Each number is 500 + 25 x the weight over its row's rms, rounded and kept within 0 to 999. Layers, rows and columns count from 0. Numbers have three digits each. The size before them is the row's rms in percent of the matrix's.

# layer 5 attention output (transposed), 96x96, rms 0.119, rows 36-63, columns 0-95
116:495480483481533473506479510499502473492504497514501510471435461560522456504490480519518500512487486491478476489487489487493498463480485511510478494504516525504494467486512465545497546445536480524524491548493520549479546483464472535512486495508488466514474531493504492490533522528490457442
096:442492506531531525493490520512496526495539523521537508533452486546456467504516527492472477473490478502502510463513515483466503501471458500510507497515500476495472514494504515535474463536506495490483496474493512536488488497479481488458529434488472508455481509519462482501500505495427462479
105:525494482496510488485504467539514534515489485487521498499477445458538477473493466510503493474510555478503530537516457462500514509493510492524537530482494468520498504432489476487518504498495438523489479541471475498496447525485444480446506471479505489489518500507520501487525471512489485495
110:503486487487522472473534479511532513515543530480483506476510509498492496497511488532512506550522477505454485514461431469497495506509541471478509509498532497523568487492487519527476485534488484439495488494516485476501522477528491512550496511535500501532483510522510556480534483500491449536
098:494484544496558535495433500521447486519497447521469531467516523522541489497479479488484459503530471472482508506500479484533534531488521520494538530517496495511531524477484483477517507484506534487474496475476540536504496513487483511462479496497506529503499521485447500535444496482499494506
113:491479481503528545521548511516513516536477505481513488530481517514528495493468544495501513502477536553557495496533513517484496471497508507519497445518498495465499488514470508492553450502488501497526489464531518481473531545540452489493493501480525486545541536490477547502484482500477507485
108:489538491488477489462457490505499490525471472504548520496498499487469538519523529522511467509499522530461447554516509527508466511473524535479497522456506498499502479514508503469459498521494529529474523490556488495467498520521503466500491535484539542499484472512502527547530468515484468531
110:525507536501534502476511493487530490475555530497506480500454525515533511495503494514516472490475529462493496520481527507542489499510499491486497493550483514466502507493471524514532495463485492535478468503518479478489482455499443499435545469452511469492478472508551501531477528478464490479
102:484514507499512538499478454543529506509525490492514509495503507539513459521555488511502523500544494457554503500497539519574499467478484506539502506484482498509508454468513522454499498482524509499490495508536501456553526535512512498514447503479529439488512512500511485506503509509517477486
107:509463526536498506527516450472446545477498501501465504479538523524472488513492460473529472479522505487508486525496497524494487456492516514487493474484510511516503470443533536515517486514500434533507488505506500504493497537448482496506482507500511539509456455462501512509499493517567512515
100:503485480527538535497474504500512538462446484494482528496491495476482467518511470496524470460489509503522450459543528501526520520507517496482478514474510477483495477503474501531481530474495512508511500439454565479542485484529467496493526512508462482537476497485537500491528550507477507519
109:503499507509536494473459470512481468481543517499525506514460507483474464523498487473467525512496474490510503508528493512505528488490513510524478506469487516481457552500474505527516491521511525499489474541545499498509482496498477456454490552477484485533531500430526498484537442460541514506
102:502550529481474538512479536474507487531500497529515499490535531495523505513495509494488501479514483549524478460459506459535492514469497456506491462507463484529509529462555532515488453489510508523495480501507474517468521510490438487465495496482498552495495483497511450479510495524519520546
113:484485494496491465497516508488537478440469499500525491497555488537544484560486494527531455494486480523523515490493539496453490443515486468488512485492476503473491473505535503532480482477519539487512491530523497528547461523471506482503506496474499483455476531499467481504478499472461476499
113:525519510482491495506427471484494503473538509485478513557493476485506523481506504472505495519487514467504533515503519451465494467483502491475539506505458507483543524490538537482522524483511512507503533513479525552467514477522509552497456503529462528509539556514528513519506476488489501512
094:458497480475494519542529497473461504486493525498508510508465448494541478462486516487503549513508528502466475519466514531520514509478484491448550511484516497511524518495514528536505473483479515511486519513499525469507464520518498488514555458538494517531551537499458476495470518536513469494
103:524487509483495487501474499557488506494513483514474491491495481485516489484501545495511468501482482470531492483488489534525548520505501491481506529501524535477503508480555522468478476505531475516532478480497486460525526507487527538540592483504476522492521535467515519469492454451478498534
102:486470440544471459511472517472534489484532532538513525488528522432517537514480524530472524481501476512497521482495497538501498524472520531490495528530541468493498495479492489520543454512524535487481499523528481531505500495513500509479437507531503533466509504480486503524474482498501473514
105:499499519513510472493527455521459508473485509466529496539518510468488534495511443524489490491497484510517538503483475482513512517488530476516498462467513491502534458544509530484464512458505496490494503515495479502491537511496436465526502504529512521459556491493472473501455477494477478563
112:520500470499507518521481440453557560482481505485571507498469500494503529478474543493505517512498473502555493510519475497462506514512475490500533492520512516501504509537489511475485484505521487511487529505496497486498475504445535491539505500422527524516520502488468518502489491531533478521
099:529498492483522529468487538490485506469509502479552482483493487494504476507507512524461501481502558494511532512512444516482513470527441476449509449422499452510531488542493518517502507492493492518497498503524533512521521491543510536468481500515538463501502500491507493527501486464530518500
105:502522510501467510487527532534526539545486484462499514555501480502511512510501494524473509500516502471484544493503510543506521531495477463459520500499521499477442490472531532488508519469483545494521535489488460512492477544509466504501513505529516464507491448539504506459478453491535474534
118:494535492509462558496482514558494526467473508466491506490520463466528519510517482482481514488556470551498507526491497549497504499493502491498521489552503534475505509469509505485482506543433489503535502471483467515479497491494500499455501493486496509506500444543485475525545478488528516504
101:505463500500504478487431486547537496496511484505489513494532501531534527473504519525487485501511516529441478431500495498482511473482514501508532511489516512495531494558506481495509491495478492442519521493540501496503476505511480479451546535519483446473533503543484471465481513500511517485
105:473505527480505448504521501508531448493476509562507533510480463461487497472492487475471497477480495464481533460513504503495499497497470450445546495520517478501537519542498518476497534523510513496541516497496547527530515494472510466512514528497558491471503519496498495479504483557500509500
111:538514501496500462528505504504515496516474452533502477490472514490525488520532504509571501494470503549524482469519524525492524504479494526482483535482514499502493535550482508522545492502465461514481538522498530474480537500511501508542477496517493426484511448517467501508494498451520511518
120:519496503533464454530512484526517528482495542514513497515479555523518503483530509489549509514515510500455457536488464530474497518494519490492476486516533453523552502502473543525459509489505481491508456472517524549504497494514491553488480516498497427488489512464514506510472502501501487500
114:516513480467533503493544500509539528521446523534495491493508440555507506522524507496488488517535523524476485479529464503515539496483477504489493502502462514479473524516507474516494464521542524523526463482531526503460504421500490552518520534519486496482485503522532514481491514496534505484
# layer 5 attention value, 96x96, rms 0.142, rows 37-63, columns 0-95
098:506502439494518488527492511510568469496465484487530484479516519526453524474519479514496539528463479530483506493543492453477485507493492491500517505538487502440488510482514514534506497514448551518484484461451475495485525476545508511502511469475483505522532485495470480505509516508498467527
097:547506509482470500500500488549478539479468486485503515527470512490557487532446466525468502529499514500509531481499494489501465485500522499503473522523484536472513445460524539501491474492526478508523503513482482503507523531498523472491489496466471468545499507445467492506507551472517552493
115:512505518492467520482503489482484539509481473470446450524482514452528534523503519477493434559505512476455484466488484512464507564489463489531519514506499491534529503516503464494466522524495505490505512448462532512500491506485470537497523479506501525504459515507501522488498478484473501515
090:478514485485469504483473511507465517508504493483512499505489490538479484468515501529470503458460542473505523539522540492498538490481539512476518495518511546456544546473504510531498477522498461485493513505491471545526503466512495521459460477555504516533475535513520530498470519536515515537
112:461483512500482500512492482510545485477514509521518489504497508487479479531513491479506531511524547552507481461499491472468525519547547514534477475445498507491526492519538512487536504536541520517499480487483527502553533495479475471485509483536498467522544480544524498508529502524525468453
101:547542457522478486547505507467458518466486490543495518532508498446494547520469514516477498516511507526492480545476515532495545487505523500539497501508494536509460513445478463473546463523485508549489519493489513481506486507503488513519536496505561506511506498517481502486489461493513500496
106:498488481547486467488454530487529526471459480464495532507466501493483457483491469496492467506512521486487505481518489487531499536462512486505516468519496504503468453498499474488504501501492552535511451540499482523481511452538499484465507530490499417509490468469525493516542505508478497506
101:478506505518475505500490492550516472498502502493507501502525486503493532460536531505526481533466455505540506475507533509505531496455502516540482508536493533521516500473543465505480508474535483515479471502498515491530493483489484458502469543488496478534536526474486485489517448528561567511
110:515503569513485514495477494465483495471534480495497500501533511535499456516574459490484448452503490496501464473465523498501524490486506492542506484481486528495487460451503523471507509540476483495495499478510489502478530520469485522507512574495477535487491512468486480499525512499525511533
100:504488479478535487473507501519504491469441490473468485476470502521489497495526531484522490460519520470518437471532513511504562497521506529523501530510483510471493524515484487496466475482551490517504537458500463474488508502491503501531454499471513452490501484485534513518475554545505518467
105:470489548533462547538507473505487485487519474493489485514493500520486490507462498530465545513488510478511484478518495475529509514469545477516528473540507469529480552477476492487514513505560502531470509500511466494482504494525539439489502526444488511509495470505482485497527537497471514460
101:501485513488511525494459486464497468519541465473479522492498520483469532487497494468513511456454466501466542478466488499522485455503509490497504512529473513548468505512530527516509480505478477553520491518437471492522502515525468513478498463471538525493548515502506508545505519479517483458
110:492470451498506458522503483463483480506549484485524479498551528504483466476483472509502516518492473474473472527501533483480479470492490482534497491463496533508507459525503495554465520468518490465488513521480536496506577501519486536519490511450514497529545513509468497482473481519488497477
114:506493507480460494507500518468507519539511525508500490472466414492454482485465431507503483478480514475492508490460462514484511492499537497492503512523480509500512528511517498522490488504501489508508501520541486506482482472470564483518526450491464513530487547480525527530527467463490462511
095:494472482453485516490485492500544473523491519500494440517541481496554517493497481466509519551507494527487513520489509513508497538479497539471489493527479481472506479518456509473516466544495504515514482484534494483487485542492522556476497473479472444504493537528506521535467535522518463478
096:508504510466520480496499507462521556506528502498499487481501515517543527474506504521529473534521511491506502530534506520530465501501525478503577490548479565501548539505542498466492509502520501496508500465559480470491496528495477494471518501477455505495509477538525506479466501507514487540
102:498476526509525534514468514545466479497531492482536547507494499487528529443474475524485496516486516513439521488464481503498510483558512502506522480497551481523513529528517559521479501493524486496470483508484536493458511475519527494471538468491545489523460510513464518503478488508488476496
100:495453487450510459495553464476460515518509466535480556537549465499529491503478473478507467539488467499498506483485482450475501522539524514525499478517511498543504517487483480487502502504502478515490493509499526540471534498473457471512453477488497547497526504490497516534512505532486504500
110:531528512491479542513497504496487514477526492469504517491526494478487509505484471485492494557524442553492494523496508476521490499541481497521497517444513504437530539527477501530527474488535541504518481536559494506491483540482488522515454490503509501513534505542497476488506547506526517529
101:495462507468471484510480546472499476510497524531500496496490515529498501515505522510483518535484513487559448483539419522465507500500470507499466513514503530544459517550471526497511515511508508531475497539476528520507539522482532500458450518504523509539486499478498517498526512485517496526
108:493498502492495512518475507483499521518496515559492526533552481484483517540459508499498487491539444487512507504513507524497505547545456514449550515529478517480515496498534530521509489551517477496495460481487517499511515519495509480480505509429507484535542508504509488537492458500503536465
124:498478486535550552528510597521482551471509458527493502468521493504487477489492497441500484512500516491507520515486557502487497503497493524477449500516489498481479498520533522469524457523519471476481473496478484468508506541488510482491504472488501556516518484479506468498505487496484505511
096:517511512483553460490494526471538488505508501528510498505465512498480489511484536497449505506512488436555537466492515487466486538472510505478542488522559495477494495514488493496495509457548496501542479495485523478574482471516510522493486468487504502512468514518486464481472473519512480483
104:506494519440549483529506497505497492513474539527501472464482487524533525527494465498479478492450468477479511514531504506529538519498475511478490517461488432502502494511488474527531511502529543516483480541504553505516524526509509486512494485466507474486512545498521552477461501517469524522
103:524505499466517460482470558482523465499489495504495485544544521486516478509517521504495529497509477515520543476511471510497478468554533509550502543480534477493486516535492490482519463489503493473523531507510514481491516497465520450510522523524511483495492460505552492466491481486533545450
111:500495506517472465483495523464502531518510520499499519513488523485503480483546528487491502540505487502474518464535526503542538491518476480545480486490517464528543495506443501502479522507468512523513488471506535491516493494491531537476494492452463516530473460440564552481502496495498471510
116:508481550510470517509507519497543501423475525497471489483491489473454486507468539458504558475495471473498504528551508479498484472518459475453516518501500512521493509534486534443465505493516527516523545495463538490507503471513487513498520520505485488513502493511490489459474483487515489525
# layer 5 attention query, 96x96, rms 0.122, rows 64-70, columns 0-95
105:475486490533484497479539480456493480490501515498511448497516550509515490489486519519472464508527474486480539488514444558526494481509500478512549479491522510517469498518543455531498462518484541493506510486512532514440502555478475490497456484515487479533487491491511456476506503492505489526
088:495501472473471455501490476464505466459507475457497475473485528512497521474479488473496479455533478489485490505515471496497457463495549507498475469477546559508524517505501502497476471493463492480507539503486515512431493495476511514473488511534482477504441529475533492493496484469484512539
102:536522483449547493483510481503525488515483498540490494487541540535513515454524452485492499505459495515460476514466466488509514510526548519472460436523463517474505492508510491534533465471576488515524468517521524503509507498469526487504498478507516505530498515493507491520525511505496501482
092:500474502531448452518514468433501505490480481521477534498491507537492511489498474516501470540471439504523483485504515470473481492487447512483512502477531521552507493532497501472472487482523522493486495516438505526550475492500519507530487536478475477521504507484551477491532507512530504502
094:479487495488473524469523481488481515453532496503542468498526529530489474517486490520532499486560500531499467503518486504524471496462524482462477479467475529462483460511535506468537493465493499492516477471499497488437497499438486458459498495510490478513519501454516465499507536517488510527
100:513472479489486514490473490451522522470486512481540491485467489462475499490512531506504522512502517437495498504516477503499519492487507470543544506470486495576510484524531477490453508536509521464520546515524496553515498491531488491517468512542525458494516519479514490492523448463477486507
100:534495513483502509490497506499467462484465531469505502524489483503526511517503507538489487543517510526527475485518506468543535483505508458513497495484454467496527503526522438488504522468536511544453514545494527546525487494499500479495461485494452503504480508506418513504521477512522470489
# layer 5 attention key, 96x96, rms 0.131, rows 64-69, columns 0-95
088:459503466457459504547459541519519506484490459506498531516531475511504503500529480543480503504473501469499518508514498503455527503485487547473507524484532491471522502494502499506514501525484540516440526447461484516503495491499499488500511467498496502492521525496489525453560475490554538521
081:521530504489500512492466450543471481495489475522503521536516497502491520504520464504475502508502463512478507505493558440493526473486537543508453527474460501518493465487518492487489477494479525525454457460517498521489513508527514488482511469432502476540514502496505516485531497471543511531
091:503509502497483543487472492500493492473500475462514498533493494506509502499497513528506467527509536533482522476505517553471519544532492519472466495466528520525543517515485521518454515497515498487510518440462510505491498555478512493464501508531468501510545539526471548494519499442526544481
100:512484519483502406540524508494502461508489454508456509460494474485512510504502475485546505490471471527525499514517491487477448471472500545501484497515536518509501478518462502500466524481503501496484522461498489459484535486510485475493535522495529493482463474505514531467519539486528494540
106:525508478451483486550484517522477465495490472508495515505496463527505490485558494544477484507490475511554526487495496470490476539463512527500513481503521465530494547483509460484529480513455509570498495491517498504522492530496501508524505505507522472527511536452509501518520515442500504457
101:508516484476470536511488533477514498564498494514478515541487530469496504494537497490491487549478480542495505508487471524508537499468513510513465509507507479483536520500540443474454457493512497490477548484490493508529514475512532492494506469548497469578513489458499489508534491495476506504